From a checkpoint of a small transformer trained on Wikipedia: RMSNorm after each block.
Each number is 128 + 32 x the weight over its row's rms, rounded and kept within 0 to 255. Layers, rows and columns count from 0. Numbers have three digits each. The size before them is the row's rms in percent of the matrix's.

# gate: layer 3 MLP gate, 1536x384, rms 0.117, rows 1377-1422, columns 192-287
# up: layer 3 MLP up, 1536x384, rms 0.124, rows 1377-1422, columns 192-287
# down: layer 3 MLP down (transposed), 1536x384, rms 0.113, rows 1377-1422, columns 192-287
gate1377 103:143098116144113135171148147124123145142150070099143066175088129079154089187147126100141155168060110126158114074107167153148098123144111152135176169132132135131125157107184065160104109140105135131099065234121163159138121115101108149125106075061061089144188070144115122083081205030150107163
up1377 093:101165165119129146134124165120146145129110107071100126122165161177162138092124099148131101162123194107093144126135088093131090152155189058142102141163142125117095178098148193143146072109105128092123121129153101132081116077097148132171125134123073147111143189098109135085157100131100106167
down1377 102:085124108126144092062132121119043120117141179140127141130112086143093143133120153111179150080164130116155097099153174119138161167135128141103133138125074107071121126167089169044166176135193102175113146100095121107172145157157102102089152108088174142127067137146178143128162087156111114078
gate1378 092:068141161165097125134156179127113128142169082180088139113123120128071099138104118089145141137091154108128138102154123143122101143136145142129115085079109083110099090077142160087126061115167134125100157158113128181065115132121128140097132084107143097168127133080135144149125152132175141101
up1378 098:104123109150132216127076194153101148120118100173125150164138139080151153089112136076108171089102145133112087084095104078082112176132128129142094134073127091087113097169151118142153123072140128089102166143135115149126121143122103175109131092097091091126105148145125139140182106114113154182
down1378 095:086129035121106176141111060120121142167153168103125122154091133140117098172142136157140122131134126140152198148113206118165094129098132169150114106156119182143133132145116090128156127143091166129130136071189134134094109113131126057124101138129152168101118156099131130119099099076107095124
gate1379 099:153156121142154174160211192134117134111135060105151142113140084136165130094097114156126117128111098150126136157119097159147154110146123178128117130125064154151120122150146168163079096156156128071108121094131091119147143102138195142091164173144120149121118068127112178180138102072158153170
up1379 098:203137134160102133130142188137108117081151129133140099138193161144109150124131101093107122094138104119167101083145128153121117125164145101150111090112091150158167135113140095105122122142108126068151197158119116134139116076154173150148151116133146150118118143148119133120148167145116194130
down1379 098:075129107156130124141108009127138149186064114134102158172091149110156100124163128098171103153062135174142176142047109065125181105098130128136157134153156092105110119087097169139097143070146115151093113106106157169081115155105111084082130140115077116153108139122097084087139082118122114115
gate1380 093:113131162153072073141189169101182153121156105123156155111124153099147144173147136128078047112111134107115121145132139155187142148129148124109098117159096123084088101100181164102070124125173131082089141153104049104159131108104154055104106169165090071105114088117142072117155103112139123131
up1380 095:165145065144191150103112106151075083151111124128117114098136097120078149109124100134151222122084120127150106109085133117112153082118117130114139131079136110171106155129128088125166116161124130175126102072132165178134153136145119185161129116144162155185145092118108200148092167143119146137
down1380 102:154124134159156110146142122094156143083149082146130121163145113079168138093107207148124100210172164152128145125128074157134077089124142151161120160135096123190121127114118096112115128132156108130101125179089100052167103160112151086115135111165151153103176053178174156095132123115061099138
gate1381 106:123112163129129110135154136076136116128133090133172141118141084170128088065173146116129133023134166127147131168132073116133164132172122116143129145111133126161166094141191112097075103112108112113181128141176085112126169110123186137130140164102167058191131138135116128151151085098125148092
up1381 113:096108093118074129127150130138144153145097185108127190133109156120133136184064098119124122109197099133133151109118163125132087144056211069151166124089130177046048140089069140111160131101131127092149167126054091102135083153143097192127152169147096080123057130132162151156131205141143133146
down1381 107:156157133133145106169124087133091085087160115146100157138175082114172112137120117068072112111170163139139119140148107118158125120150094116123130105081165112203154121079119158145137146106140119145141097091203094131204140087138166166176135171142157074191162108105111177146180230149167145141
gate1382 096:171113139142119147116042136100183152117099117083151112153117122113140127155118086119178091160163162105193132107172114193123192096133126135189092092140134100078103094128130140086117075116171156114126093141142153099107111123136176164115128136214142132146162144144116118125125160097131162138
up1382 097:128108134143075204125131107100176083106172064120178144166176135140128170146129145089189081116164127088141115135139102159160150167107214075123137152139117094154109142140157132106064126145117112105085134139115167091122095093143157131135111149100126112112089138106107114159138068136129165146
down1382 091:162185126101144123089142136116105128090078136107097088070141149121110121113121108114116074161136148115120088135144147116131100088132094145176102095077135190103094131156129169163182096120074139162156151106115090207133129148108104143090127137146129161127158137137120072097123128146167096125
gate1383 098:161150115134130123149118064150100155122102129141128179010151180173152129136103097106088145170097179075117125118126140105212128140117162164125111158132141181121141098084155137183122166117138148140096054118148113167140119127129110095081104089133144158078079175103139087169111111153207101150
up1383 093:094128171093150164145097165092118146136114112097148087182130131111152071111104147117150093139162108128140162140120117103110171130091116098151140120123079112104092130159125111103155093119141094115142112169141208157122174176114228114132111148125135149160145073138108155061110123131106165138
down1383 096:144110150136127131145132108075116154111092120163134107135166094145117176123136158125153114134177180133144110083106153112176116142208138163086119190086187102161091127171205177142131188116135123153224120140135042104111169098150095122183100126157127138138141125224160128132147190119086148138
gate1384 091:161180137142169174130178170131133117170184128161104176136081139137129109114125131175113129128185145087143132172096180163141181110180114164112171174160037143171116119118124086089177134122094154097115129167149159131064120121162073148111073126131125135108182129180129111149125063155142107136
up1384 094:099126129157148121167158111106063071110106134179152102094133131142123072103112155135122099091147181121150125127099125166184180129147142142122133094080080055106125067156144079152116125098101125146062080166091093173147149100114172137075166127156117122056136130098148102150153144161139105154
down1384 095:146151139083101120088124141115202158102092080097109167152103150136134145145121120123151170127109092131072116133161141122093078129122159136165092134153179201163152172127103183135151091190209104183157182095191087059147108178109096084167107103089152136185117112135146161141085134148084143093
gate1385 099:131128135112079140102144160129117173132157084093111127166164109171140144152136198069143124134089089186169148159112109132110124109113190123112181138128173145119114137066096211069074077142153120135081137148129067112140112077135180129137129112111131092041106113125124176184144198181132127152
up1385 098:121126198090155142071143146162111150198131171146151170070164154171138142074100141140142113137087072109130137081126104087089113164119145163167145135171118155136130103117119039075144168178137145135141073095177162177097095097098058129152137172091144125169136157073125111113119119174119096133
down1385 097:131117090132107160132164144084140124064145089135143124189117094143166129206203196110114146155142140121165121171151146110165071101108175111147136090092154110153106133112158192184097088086103123175090173160095054092061156189041126197113130075180146114119123090173146140135167120125079172137
gate1386 107:100110134102127199162143140133148114177125151098094143140082105181131148118096093103131122121097110107140082074107060105160137127097092129097084149076123110125123071146050136097145166101173106095109096135131148149132102104109146138175153109183138154082179111136112142130152122112083156181
up1386 100:105091089181160143114138126153131062195090083145077188195124063151094196132130093164148114105121115096127121082152116133172116098098103189069172168067121119077131117126095151112129136125106097138225137140118144144167107125097120149168128093123114144095164130132140121173142102146105130176
down1386 102:176157098179087088144140090128109125072140153121123162108148171088167135125164127142173161085101158174123116167107131105132126116144138104149156110199100167103102112182122157144117104104092143152143109177118111102129134112094152083093117119029097121208095124167124137073113061146081148127
gate1387 099:166157154099111108126117094087186137061135144160090096066172160127164130137081113118145092149076138128178174084092150150135099113116110154099108121122096123159172139209145182115211116095101150128116102148182108147102098119141083168114144133112148139116153105131153144174140134041069118116
up1387 093:139156116106127094136164166124122179063093107109109077111131189088133155151147096148133223139145149178222175101132158118086170133077114120141191088104144091115088077199136096135182120128093127153120080179090118116147120135137103141178173166128129135114159139140149098145098117087108140141
down1387 104:148132144115131147163141093126107110176134138203120187138086077131099151129120122069146059078103119122090111133123102131153100165159136132141081149146133158131100206102128119156099172122170141109137194124143145125114132146097138135097061130125137142091135125091108182117171112149114101093
gate1388 099:161169176102060137079150119115129081136139157151149129124053116103156158074088093197142148128157167138075078166107119127126084128139090159167094113137067131153109134143125129142132136125113117097098111147148089126099093079122119163138148163160158167113167162090134096194110095097113182111
up1388 090:118174132135088148046150140141074051126141178132141175099099134146118193093052124139144171096106150173104159155054102104126076125159065126123107185097092095121102115134104110146127141167168097153104116115108109093162074093135101171152126151144168182102210173107118099132115090087142193126
down1388 092:104090105154170114173157146108144168133126094096075085157178116132173088156148152138102121141148093091127137079192131153107179153092169114127122118162229186080175130109104164131128129109143173116136136109133125135085149149174108090144123102107068109109079097173151157078176156151161079130
gate1389 106:082135089130147131109098108099147148095124127079158158156093127136092071147111085152136051079135168098137141166117114145113152108145156167125096158077089099054122119104119118103082126118158151076103100119213100098168173158074184137114193121103161153193155112158188172164147143159099195096
up1389 094:144153140118126205117111145133156108095160155120173146073111095169116104128101137164117125117088110120078115122103115166124172125160160125175105126107141090187099125095155151148132047119116091120144109118152219133084105143115091073127134138128115144137069124140159144210158150225104161125
down1389 106:126151091078123090131115089161131147183120081103139173126124111151136128176140122161115100101089196136154118133162127106096091173119143112096133154102097055147115138115144146124117113106121122100078098166158066156163097136200177132117134123137154093113158151124115150036140078094161138153
gate1390 104:147157140090104177138136172160139146195120100084169146133168105091158110110132125131151176125124064122104152096116123155183147134135083176123176135172072175113104152101214162171102150145076094105138146125105114102099160135137092110146155121147138071177068150150146154139139163125112121160
up1390 105:111099198130142132159122070093133164129133074143142112118110108154110115129123122140150127176137074057136118100111159162150104042137149167101120075106078143137152115118149107162124116132140188149174076101100196142126165149150139112119135110142105141073135110103146158078095189111101131084
down1390 104:157123150081158117129108191127163160102150162122125101137112095136153137093172162121122146093134136180085183147136133169100104137138141113129163112113059115084126114139149040152163104094159078157104184140148159098162096122136122109161102186112185178142116167114098137170163045180121104149
gate1391 104:135178189114102163131208129149169097154134182148090163090092115126161089143147161127128166093112153188147111139143115112128172181121114097153100132143174094100105132111119164180107145151147096091185206154069159132127096120123065186135112121131133136116162117103128138050104134142102156116
up1391 094:128096095130137155169105141121151144146101130115132091100120117141088108081109120175105128100072151151143121112099109126152117111130138169093106141096125175154133133150103147065151151065129140152157159115150156124144178094078141128064141145034182153062139164116153182123168137110101154149
down1391 098:072114126116111106126108136120104129146133133115110144154126158122132205116159097179123117166135086088126128090153120108108136108070143131102180107140169116113120101118177143177147142137124134133102108143149093120092158150113116114139090098136095155135148162134163168141116078167147092119
gate1392 093:119131156184169147111156124147090146057119137074120139140124110126131140152119112131149191175123195135193104110108107158125097114143158070193159174159143083177175115128099175125117078130146150108200157146139078112120162084101113117118141158180107153064141150116096114163142091176131109151
up1392 092:168137100076069110161118115123172148185128095165170126144148124119122134116169165125072091108142093125090171176166135089116160148093093150077090065091097164113071155124172094163170170114096116136109121147110160182110115155148147141135136105084169117169114124112147145104118188099172136085
down1392 090:108122137176152156121114112155144111113100135098116166137160116158097148219140130125166150141091166089150101132159119121149076054101161132226130105147188101089113127101076180123089120111152136095175133144147096119148139056145140121087104124100087156051132148139094077128151130195106110097
gate1393 090:144233143137161057145122127141076122110113132183131166119140151088108138139155127150154120133008099093106093118087135111129020165132113133168114100180126129126110104176101175100162187094167163142094132145091170152132150136107053128120106145092175119114200143109121136163089049123128086124
up1393 096:140168140129134116105152157135127157206109139125183128141100132071118208132150169120144090107066113169181134118084118110138072157114047110156125088150091149166105149139109201029106132081116139130126158139169118138099102152156095163093165142167159167078153145084076152113096131130097117173
down1393 098:066088119109101103115160147129124101055094147103126097125117137173121075109076118142086196137108124099114102094100143129105137123148171143120151116083188093104155140094142047196135145219141123143118118127062122096185169108099103138169096108086095081169108148177212138081164113188122114075
gate1394 093:178142081129159161096204130091147175077143120114119117168118083084051155095139102132137120077112155129165122047148177106122108126134090085117140137106147147074154139114160115087123149135118155146108120161119078169144110110130131121143122101168153118146124135133148130156159134093013066104
up1394 090:139117095170162125095104139179150178095124116126085097133158088102095205113116066134102100117121159113197113090205151180126101141160124076107123140142188103130145140125178116054168165153133108101124139156121133149171146110119152098153157118159122120117150151071135094057155134105069119122
down1394 092:106114121135107097167133171139128115135112157153131178148140143115121096156166110121163127174141089144067123124108159116173113093132162178164109124135089150106182178167094125121078085113117168152176088132135186103076121099104118116150138131157134138112138095197080178163117081164187119153
gate1395 097:186122109127138101102113150192085125124135136151134160096094113068111103129139117166169147154143102065103133057115031171150173096135072171110082073058084116134109173142170177197143094140095083119154111137094165132109103212109148148136115129140131114125122080154124154056170130083097181127
up1395 096:146175129126090129153094148109122156120107162111147152104171172111110104106171159168090120114121130085106069105128129092072153068120126146143089092062067097071136177059101109146132130144145151133153127123079082050146126164150162108132099082141135169085124139097127131200159071044161111119
down1395 098:158096099134124132126138076177153096132104063119094105131148085141183143144107078100112057162108112164138119141122148162167160091140138131197138145155148161084171088124159117161136114086057191143104157156194113128121139143139113148171165121151129158192160119153140139092138166183086130118
gate1396 105:108185182147169133088133132158127154122135128124095139125126177139127123099133103155106178123135186164140153140084100124143151098156141081132144148126114127126119102126121145184082092132189116075064103146051089070038149080084096147106119111117176218167066138125071089178143110140174131148
up1396 097:152130123140130113116145095103125130108160170101136109085150148134104179092136060106109055151181128173153080068167114103092170053134185099138177129100156134080096140113142067096130116067158118131104165156096105142118084182150077160093160067144120113124122130145063142139124149125109122126
down1396 099:089105135118128073134173130077159149187121145149124095179128101119159124126125163089044119142102132139131111114054112106157161129175125191090103145130196075123171125097174163144091055129082158145149147112125109130108170141185120124128112188052108195146105150103173090081104127149146122116
gate1397 094:178137084129035137081184137120089136124152143176102079131119149114119150099150092116203117143133190161150104127093168096136088180121121098159117104142139119066184069113115128096156134169122178067146107141112185150109200144121165146137110188163123134139170127225137124164116089153050125087
up1397 094:161172192112177135186126155146152142151126084101123137134101070117093141106192120117095155147112107106169097113130148172035177067125101137137093164185098091136116095124152087141135085139137101152098113166186153138149065120131102154133178124172144093141181135091141116142145131140127104154
down1397 097:080137108125096130100073120044129121152132106145095136137142169082153112106044125137099121126133082117148117155100119133202127125099171136128139127095127185148106170112125162136114116087190152103127146109081073115163118103118161120172092120092179155118143104104122150106199186122156134106
gate1398 100:197158110092123155105115145125111104135115117138100167195123154104117168096149138034054142104108103181128131128159071147142163128058146130128124152088088091170102117154132182166114108154150114118154132131183112112095083105089084152149133128102122169074148140148080152138153113158089086119
up1398 099:058112118144078113150123126141150142132155138136089048078130105166139081154106128215210164112145118122104149099116182118119114174201100124132131113146162108039154148114120097133108155091135148166142111134076111136140162162168163113102125137126153092144113078081167128113123139095150154106
down1398 099:145158075124139170107160122195142097131187147115143140110097185107074147122132147083058117120196108108127141108198098155194118130088137064139091125092086144178130120183146181152137103142139104108163135142132140044094107096105159107149103160142098148108168111137106117116128118142131103101
gate1399 104:132153072174109094112073202123161150104113178122128178110141124100100147117113160152114118106104104102139101108178118087126163164063086125082132110072167140083133123080128129239146040126108117129062132099143124103167034051086067111193093093116106137075131099124109063083157157158141076139
up1399 098:118102140118158164102134149145110152139143110095139141170164104136104126154107131066139133171124136096147174093140089170214153149149128152100076131125146124143125107128159163055163105124149125164123071127199057109108102187161048197166140106206121069102122109135085186125170075110169169158
down1399 096:119145109149100087046112184120132072086133140101116151124147155132151142094169155175077101070078146130123106174133157079119087096118141139164112114091125106180159100152091086211090126127098122086128138089098163104155163104123145029105129149093188206167097140121113090137097208186069082132
gate1400 095:127147108127123119123145153127153132151151083109116119112132104018159139135117116074206144177165129150182140121192194171133167097103106148092170153177121134112119120136162153081132127084117111130182094163112094091156067102091094077080176162167084187137109179078124114120175093122192063138
up1400 099:133140116158126149149170157121145133156130112104125093112142113059139115144134110095187106184158139105232153104214188146121185081113120155108159086202114138129097096130148161084169109133112096142200102141119121077168080125109106087082191133149122176132112179053146127136161091160173105141
down1400 097:119134113122125109168137155159092132138095112128150183098117080068102156134118067082169106118171135095136091152124104101114140052116127097193071151145124112081137159155125125123172164127144158134172130156103094153155111143143112125106132188102127123160166117083194122060082112136193077079
gate1401 090:136158090185120099093140129132143143126146166172161102078099166147081134157082136089135113146128148159200135146130115142121086132117120143117179113177132084131099144174243182127169047031109154120145132125167089121153129102133185142144138165129119069102126102118090192153106128177135116135
up1401 095:185144092112093180152142147154080082141082109133099112108118062126110143142089175156077140059124064113101132077154026158155105160096108054212124103100131105099107086084160137159109129113133139128137121090133150161131129113123115175126092077149193129134107117199151149046100181069120100113
down1401 090:069155176164130101136114088095166146137194161123130095088138182105158109148115125137188100137121179152137142178122214112121091094091124211070134134154119123149125157159104117061110102136106124138106147140105101052064096151133099117138165163107061165137128121065130134186180084181115140130
gate1402 103:148124123166149129141119112073101142116095035132125087118089184113182089123104137083139074137098143088150107090161094129122112155158059155102126156161095129143132150094107124137090171086118157164149194082182149135125120133093139107102067094100104160109122075114072110134171175051187138128
up1402 111:151117148145176123157072122137085169154101024108126101097124147084148091089115141096118096160087159149172135115156136131113128131141114175077103169160084092206113134123106144102088151057111147142185144088180157143101096152098159112106071116097140124108102109071101090175132143108191120105
down1402 098:094165190131136071107145146137137155139133210149105126118114133156186157237134196190113148072164130075121105133067135166131156163100141137146082094174136126134145131166127087166126107139060173106165126141131078075114160150160117145162105097101070150180100118143138085099107085137109101145
gate1403 096:088151119132103169107123157092144110124158080202105101169099121063114099129147130090130110116113160120165133070169129209161109165158123167077138131131097141150105120131155148075107176158097118069110123165104112103163134141099153130142109172185126111163166126102147117115110095158127142073
up1403 101:187102134150125138084096130156128137144169095185108191170108134060195118139099193109149111126122178189173146171162152165151121161181142097137134158127085125151060160109135100121087090119103123105130164140062144099045094127093138126120189148134096121157202148113093096193064178100184150150
down1403 102:111150104137181100134155168147148127123147135148120133110165063149095154169164081186159114152137137095094138122104151070103103088105123139139127142149116147118236156151092097131096159138180173107163109157149077184181170146122124158145136134102136137164139086155124087073175141133124115168
gate1404 096:150124143071111153132110157156106079112090139171131170160122083111123135115108151144144207148118158070154158152153192167159162109123132116143120105104112177091189144092147140141120142101143099145081101074136105105208097136140125108112128115212110098161125135120121097133095062087150104181
up1404 092:099123183158160146125112095143070220150126087065118112101103168138161126178079169143091048126118097135070127140082100096121147144136134105063081138093107129123138136169152142115201200159135147121198185153163172098098176145109110128097131076083127160079174183149127163140141107083093166124
down1404 096:180172127132173132117154123103117144130091139182101095131110083120143119128094099104114157153107151122101137131139080156163137103080112117152188049120119062125126113099109110151061130141148150169110100123092126133114166140105070153129128144106189129204130095114112161058170165182155101175
gate1405 101:140034135131106132141106091117133086101164096081141156119126192159118108105121069160093121147111115090193187159137120206168125083135131152086147108079151161126130089091102194149097134182078117098189132124109169126185164156180135191135086124169132132109135065095093105079139148119115154067
up1405 109:101220099109174110129173191137153133193086149196109087140128072134149151142136168118174152080149133158089080109118102048093134150106100087159115134150115088138108149150156071086107127068160137199056124168155100120080088114115127107109144134090154130140119164110158150136112130137097133163
down1405 102:120109127099141172137108102111150162144171108150121134138081128066110116151164148178141172166167119169134093094189126130152150172151113102087137109117127127114111089157083106152135170133132148133171144158134086153080129192113117162051089139165098127171115103121157104151109140101120147164
gate1406 101:185113149132115128156181180120118139210088115145138200109090143097143179116101116130207097087035101143141136134080113129079126135147133102113110148120114148107158108102091078080126170163127162136043118109141069102136180159130080153159147140111163130117165127172118163130119077191122110108
up1406 103:125114111099131160084127130114141093120077131166126144116092051169150091133112178068108112140093162115150122063111163093141151154168167118114110170129192149163103114116162146212145082110132079138111043109140201163078118067158092133113151085158184121139160156123147144129147095124127104081
down1406 103:157141164189119120149144123139122164155114146131121101169146218082135161154135104132116143106160105174117148145147091150090080076090104129127132156122081127103141128149142125111149172140128172119129179138103089105207116208093207098133072129118076162132159118149099126036052127129163136145
gate1407 096:174121100101084168148129098110137142130209143194161066181125160126125138184137153146099110159138175183160112129119122114068129136108186079168096142163152134163085107093111049118150102140147082135201133153123130141112059160170135193138129127134092120082121154121133095196070149177121133104
up1407 096:128107143125059150123132147107139082155108161111140118148117185075099138183047088145032144149164123158125150129090195107060121104186145122171129081180126110124121122135125137089175148092167178091111149079135098090135172078099079125096172132122093138158076126123122092107120113141111118091
down1407 097:185180112109172120155126098144109152145162119159078141171170110101149109092160155131162086133103061103151157112096094127136110113075169125134082128101086128145144184117161123174152082102124138165104129167151144193095073130118122104110127155137166110127138098180114179181104091073119122144
gate1408 100:088124125064221129100165175133132122187150164132052094162165105088153090115151167158107153132102138163081114165097101098105080168163092111155157073159133161211092178133132120184129155176174129117114158120046082140130142141154187150089165130118101102114142147119135155130159131148161135121
up1408 100:098090128104165195085171136100133064152118169124082123160129090097122043115124127185191124095144153151130118144096096090084148109078070133133174082122115206204098122102120148134143148163120149090140149104091078168140131102166187129149154131099179154135130128139096152159129126175142122159
down1408 101:140116180129099149128114101152128120150139159131194182083138129121123193177114157143123137167136058103153091098094192142168098118103125108169148137096164130123125143143096040095131115199081114081167168069183155132084070101118090082161086163078113092065118130126130125101120135114107117123
gate1409 091:183159100142112158083181117116095154080124138058086088085132198159172152138129179131078109143137140118141132123101151125130147131141079126185137168129028073082121146096162092107170113125086086126102115176118135138148135133146094160151106085111116130114121093139144111131158151155157142102
up1409 096:124072169140102163152126109090103088125122077136171119109163083120115154163127136088096060164152126101087069092071119126145166088170180094129153108155156122112212183159096131169149161137148073162098224148072128108073142113131138098144122111058132075142101067135126162119161149143144129118
down1409 100:161176100121169067069153150126153151159126151133076133143119207137130086091135129105171166104129105109141217157157108146111129168104084167097109172086131109168062113116162142093152097114114149098187060127135111115186154161129113170144128110182144146150142154130133094124105109121149153102
gate1410 094:126114157157140125118106113172121167081121188150155139134119125105128128104096121113099118118187145155115132122165044154098130125135123102118104161127116112101153166120177143120139110127162098117166163087148133065186149174164142137082098101117148150117154116078153128081124218114060148129
up1410 086:149109124126146180111163155173093104136139162156114050144089153066121121120070079119106173189134062215089073213112160110172088118129108077161107093167093153129154080123160157073139127147114167123097161191161151112161116147147150175161107141157109123146085126136154143099156108116102170129
down1410 087:130137200119145119140158144134139102143154076114090156108132149089186145123110161111089124106082167083162152155123153125190183168100101076148136107143123144124056117113111145137118134151123144144128064140172083123085142115116125133167159134140134134163074146146122129137128063100199112125
gate1411 102:092152173091152110140119096097140099161124203088089161087102121115159161131121162159110109157105080115150177134181105183124123124075140137113077149104152125138092127126155123133155141108137143125175105118143123124134099130127156135140102111133151124124111115109146121085159168105116137124
up1411 106:120053136089147143143183166102108139145126135149140208136120121127134119104062163135132113119086086168163094149171123129123142084127142112121160125107130119188163127133008162183116161145103114126050166130137098118139092147114116167140175126075097126117117079191094101164136113114125140107
down1411 107:053173101136161154111154127119152206110139087132153149121118144079128112147143104138119134147110144139155112114147114096177115155157126088081143124217137167040100109139145122134159092109125113132173083108161147126149120131130066162162161114166197073059125149101188099082051119179148124141
gate1412 099:119065159160079206122165129151093131137085107095139155134155109130154122100147090100111125140130107146123121151130099126099124076174159155110120126109144128097114144134139126071128090130146096150098077115137108159211138181152081107090081167171161130074147073152126145146151147173099133093
up1412 098:069170124129147136128090059166134120113093082121114111170149119136084169136113104206095176147090162101121191167131109112084120172125040150221055173149084089091125154158090114195119125123199143165104099109109106077060141075118115148126157132163129132136119123147119135116135128098152145170
down1412 104:168064116140062158142152129121182143086151144128164154052129100131106144125138096100132152087156136195149109108105175167164130125096165072095147133129199142129133140098109122095104100168097139095144137179122139126141109140199122129083140181145109106090131112146161147140134146128142064090
gate1413 110:156114186096129234133151130113191191106090148077147140110148105129137123170151135179086105126114184144101124165143129167158188116171166102146125116107148086146097120184081110067122129116137134126127112143101098097105091079113128161139140120147141145132097085152185125128116162166145159148
up1413 106:061063121064171155085089135129105115105128120063165177114113134166134110140146143152118056157096132115091091163128163191147137120103120154139174119119113158136105134071167142142148164111065142132116095158136155148074119101127117074109124109119140118102187013151112123121186177144168137142
down1413 107:113158156192122180134114150143082112086109140174100124115177112132163116136179088124165152122115140142145110146139131070143109123144101090113160182138064098102125111155143178156145083139173094151110107156126191124158128076174172176097131148074102116127108117125152161099066094165178068135
gate1414 097:127129108150119134121168166140152118125143101136114138116190116120140136137133120154073141135129186144156126157097121135162100172144088135106095196142195206158134100100100101161113162140124162193107149105138109136181082088139145122074148119153114151166116142167131113180124047161124119178
up1414 097:132123097129134145147142155118116104113146090127062109129158066142147137122135126159076114117108170129187122132093118134150094193158095170117087185155182206142090115120096083173118174151117153178137118122111141132165117091159138134077118093151109106157121107163118114203146031182152123170
down1414 099:134172103120119196166054088133131154099131130109092142092153132135078162139144111150137114115135147129139124095176101055122136090151153150158133110135050144097151145098118155085072089073100143135150082125133185155131121150112129121165094156139145100101088134150147209102118067067103167074
gate1415 105:138153117076127124117119170088160160168079166103113123128116099150113136140147125136092187162084098167100161127121165099169163184160119188113144133133076162188138144157101196089110159183101114089122122140141143171121146105095136110109159080083139151111130120206110153134137154114086164144
up1415 100:151153097137104122148197128145096196119075149106129142117177126192148178147077127163145138164046217086134120195096171132136139098154095174113140116121146151166106135108081092112157202108150130126142098127112143167050140102132095074147100091134131163129140045121167147169149148114108154114
down1415 101:090135117117160098099069113147166072170117129096136173125117113078073119130175160113134102095145069176085079152111124115158074153133157128155127165126108087158131139178189074136125095163165168127154129112117152101219131154173164152105128170084139088065111224148107114104146078164163110146
gate1416 103:144167122134091109168122140126146156194016125172147162067157092142087149087066156164152103119106194153168125109052067116108093146117123118114105128112113123076148155127119150163095144084175090179084212114118099093147128080127104151112151120056132152118184156165123168139127143134126122120
up1416 102:116067168077114166142122151152120122070128086120133167155122188166143088139131109098075149093112098063139125144154143123103192099160124119092132112085161135111110149104144127200144114161107107096138067103155133162129175149089201151169083095100134110165084092124159131097079102116128172059
down1416 106:095180077177162062101083123117161153144108137109115122115150071170134134121106125154209125163109148140129109102152082143131108131133122154134133128123076121072146127179128137116087159111112110161112181107109124122122117136081117110060129164131104107088174182156071108170185164124142095160
gate1417 097:162145113128102182097194148141179158166095101137149106121208162141081104126129135127177173100111121176108110110125102114149169135070125101121157131131143144108190224136136110087132111123173135086137112123140105113050092126160048137103122160101100130131075124093158163167122146137125110140
up1417 097:171136210054139123142174126134126166174131114090125188112190136128181137108106169039157139155179134165101112152124140049108125076191148074116103115110118158132162159122162209154145151167118084089136113076143138118151179150114145165144136123095131115135116129127090137144109119102115088131
down1417 093:112071113179131112147056122126098116061147114153086076129136137102137121216128131165110105107147079086140157090131088229101175127109123142174141162094157141101113059169078079151135115150103138130181110166093128156114143084178133092127128114145149124106109127121133079092145097083120168119
gate1418 096:183139116129114122158121161088099146071191205090131053152150136118106172071133111153111142145137117132092158156170133066108139095118147201168160125108125076117122071118152091166157183059138127160111124131144092052192122154085074112111104056174142129064102128118159155103142151133143116144
up1418 096:140110125133152124137149135133124144056153181156145056157143130122161131090106097122078178120134127106077117113180172121120117126164156158156190093134121113127094137142113094139166156100187121126107111142065078103137143131099090065152108081187105127107129164123124177131143129133106116125
down1418 095:080146118108136189069144113162141112179081130091119177089077180131142096167125129088154101100149142130193141173091131122109059137118104100073111164151122147116152114083141189082160099154120153047160147122159160145133108184161106155101143130152114182130171113128109102130110180148174194148
gate1419 108:168110095096054068091138117095136174114175166149161107121096171126118151136086116126111161124167190134107065102131113126192092194150133089138186128094126172121139126178118162127127139114128089058141152142142105191098175131108177186171147091169150176168167160124137117123108124116125088132
up1419 110:101137168173213177166092139145141128154109113118092122100142108168099138134181131122149119120115073098160161155129138160098186045098106189113102152173133064150124114054150138111124096136149158223135124085130164078140087118168081085086097184078132072103092111115085121126184152128106160135
down1419 094:124151114103047124091123085087126148133131180150128152122115159102179155154083108129102148132074168157160075104132142169193140166166141097135164145146162163121097152144128161162113112120175081073108144169117113197079161060138154125142152124152118132210175126075155151126154181140161093176
gate1420 100:111160135125145093138139155146118134149124154171135139124106117067119124102081152080124174185110113095158184087117167139107209111121117130101148139136128135092105095133130154148142105177129165162173099114145118131146152117202223183099115160105150093107121106127151180103123106097162061105
up1420 093:131076151132083143131154132131133107148152144157121129170167104050110134130116113136128130118128140153141074117154122125124165063141181108117131110092125118163066135132142181138139118123077117102109150120088054073109048136153127167161155146186146112070096072062113161154133128128083157126
down1420 098:104182114068146075178039160116065151158134153101118185148092138147175121100158132112160120213116126136099158159099141120112154137103125129198107126172091198099116154181115125129112129171138069114097149124111195109122149157143102105117088146087096138124117129092149123108115127098175083128
gate1421 110:116114106116124158122104169128165115106156100094144150126135032091161171093158166126108133043144100140124110112117119153092140113119132116127087132116103132163101072096093102097077122164140127061091136096142088028125084130164101146139150124127131150166114063133091147120131127140091102203
up1421 108:123125120096147163133103149118136129124166085135102168097092135112126164105136085119102093122072158128105196169178135147142121160093101133131118129102146113052117152096112165112134121099141130130146162087123166169077082086110172172125114113101089117123125137054100083145078132108168234130
down1421 105:150200101152126126092141101170175187135096111094121148138142093108168162150112144126114167130125180118152073122088136082067150139153176119146162137091071111165089064137177060144145141102120102106172074115138131120180113190138189151140154169145124095136100137141108178106107148129194097118
gate1422 096:189139122155128140131138148108150161102100187152155154124130106112150164158074162069164131122091092108113125096085122123159091151101133115147140166135140143159178140095137194094156163143098120092096130161123118124169170164165139145148130156089135106172094173082159079161130157120114101110
up1422 102:172116158092042158144114119177122131172072091177109116171176115109158127072151103123092114187171127083106142112165189129136161057118093086121112146082138033138135151168108107143148171160145175153143085160118144164187185158145143158159129132165083159139116139079111077116191189125172135141
down1422 097:125082136104177205089068147081131129110108155091121137086096122120125142137101144149192072116103110137076167136155107129093096140153146086132144180176100107156148040096178123089133142043117113064087180127082122098112122144119117179159154174150137133158113129127174087127122077173136157118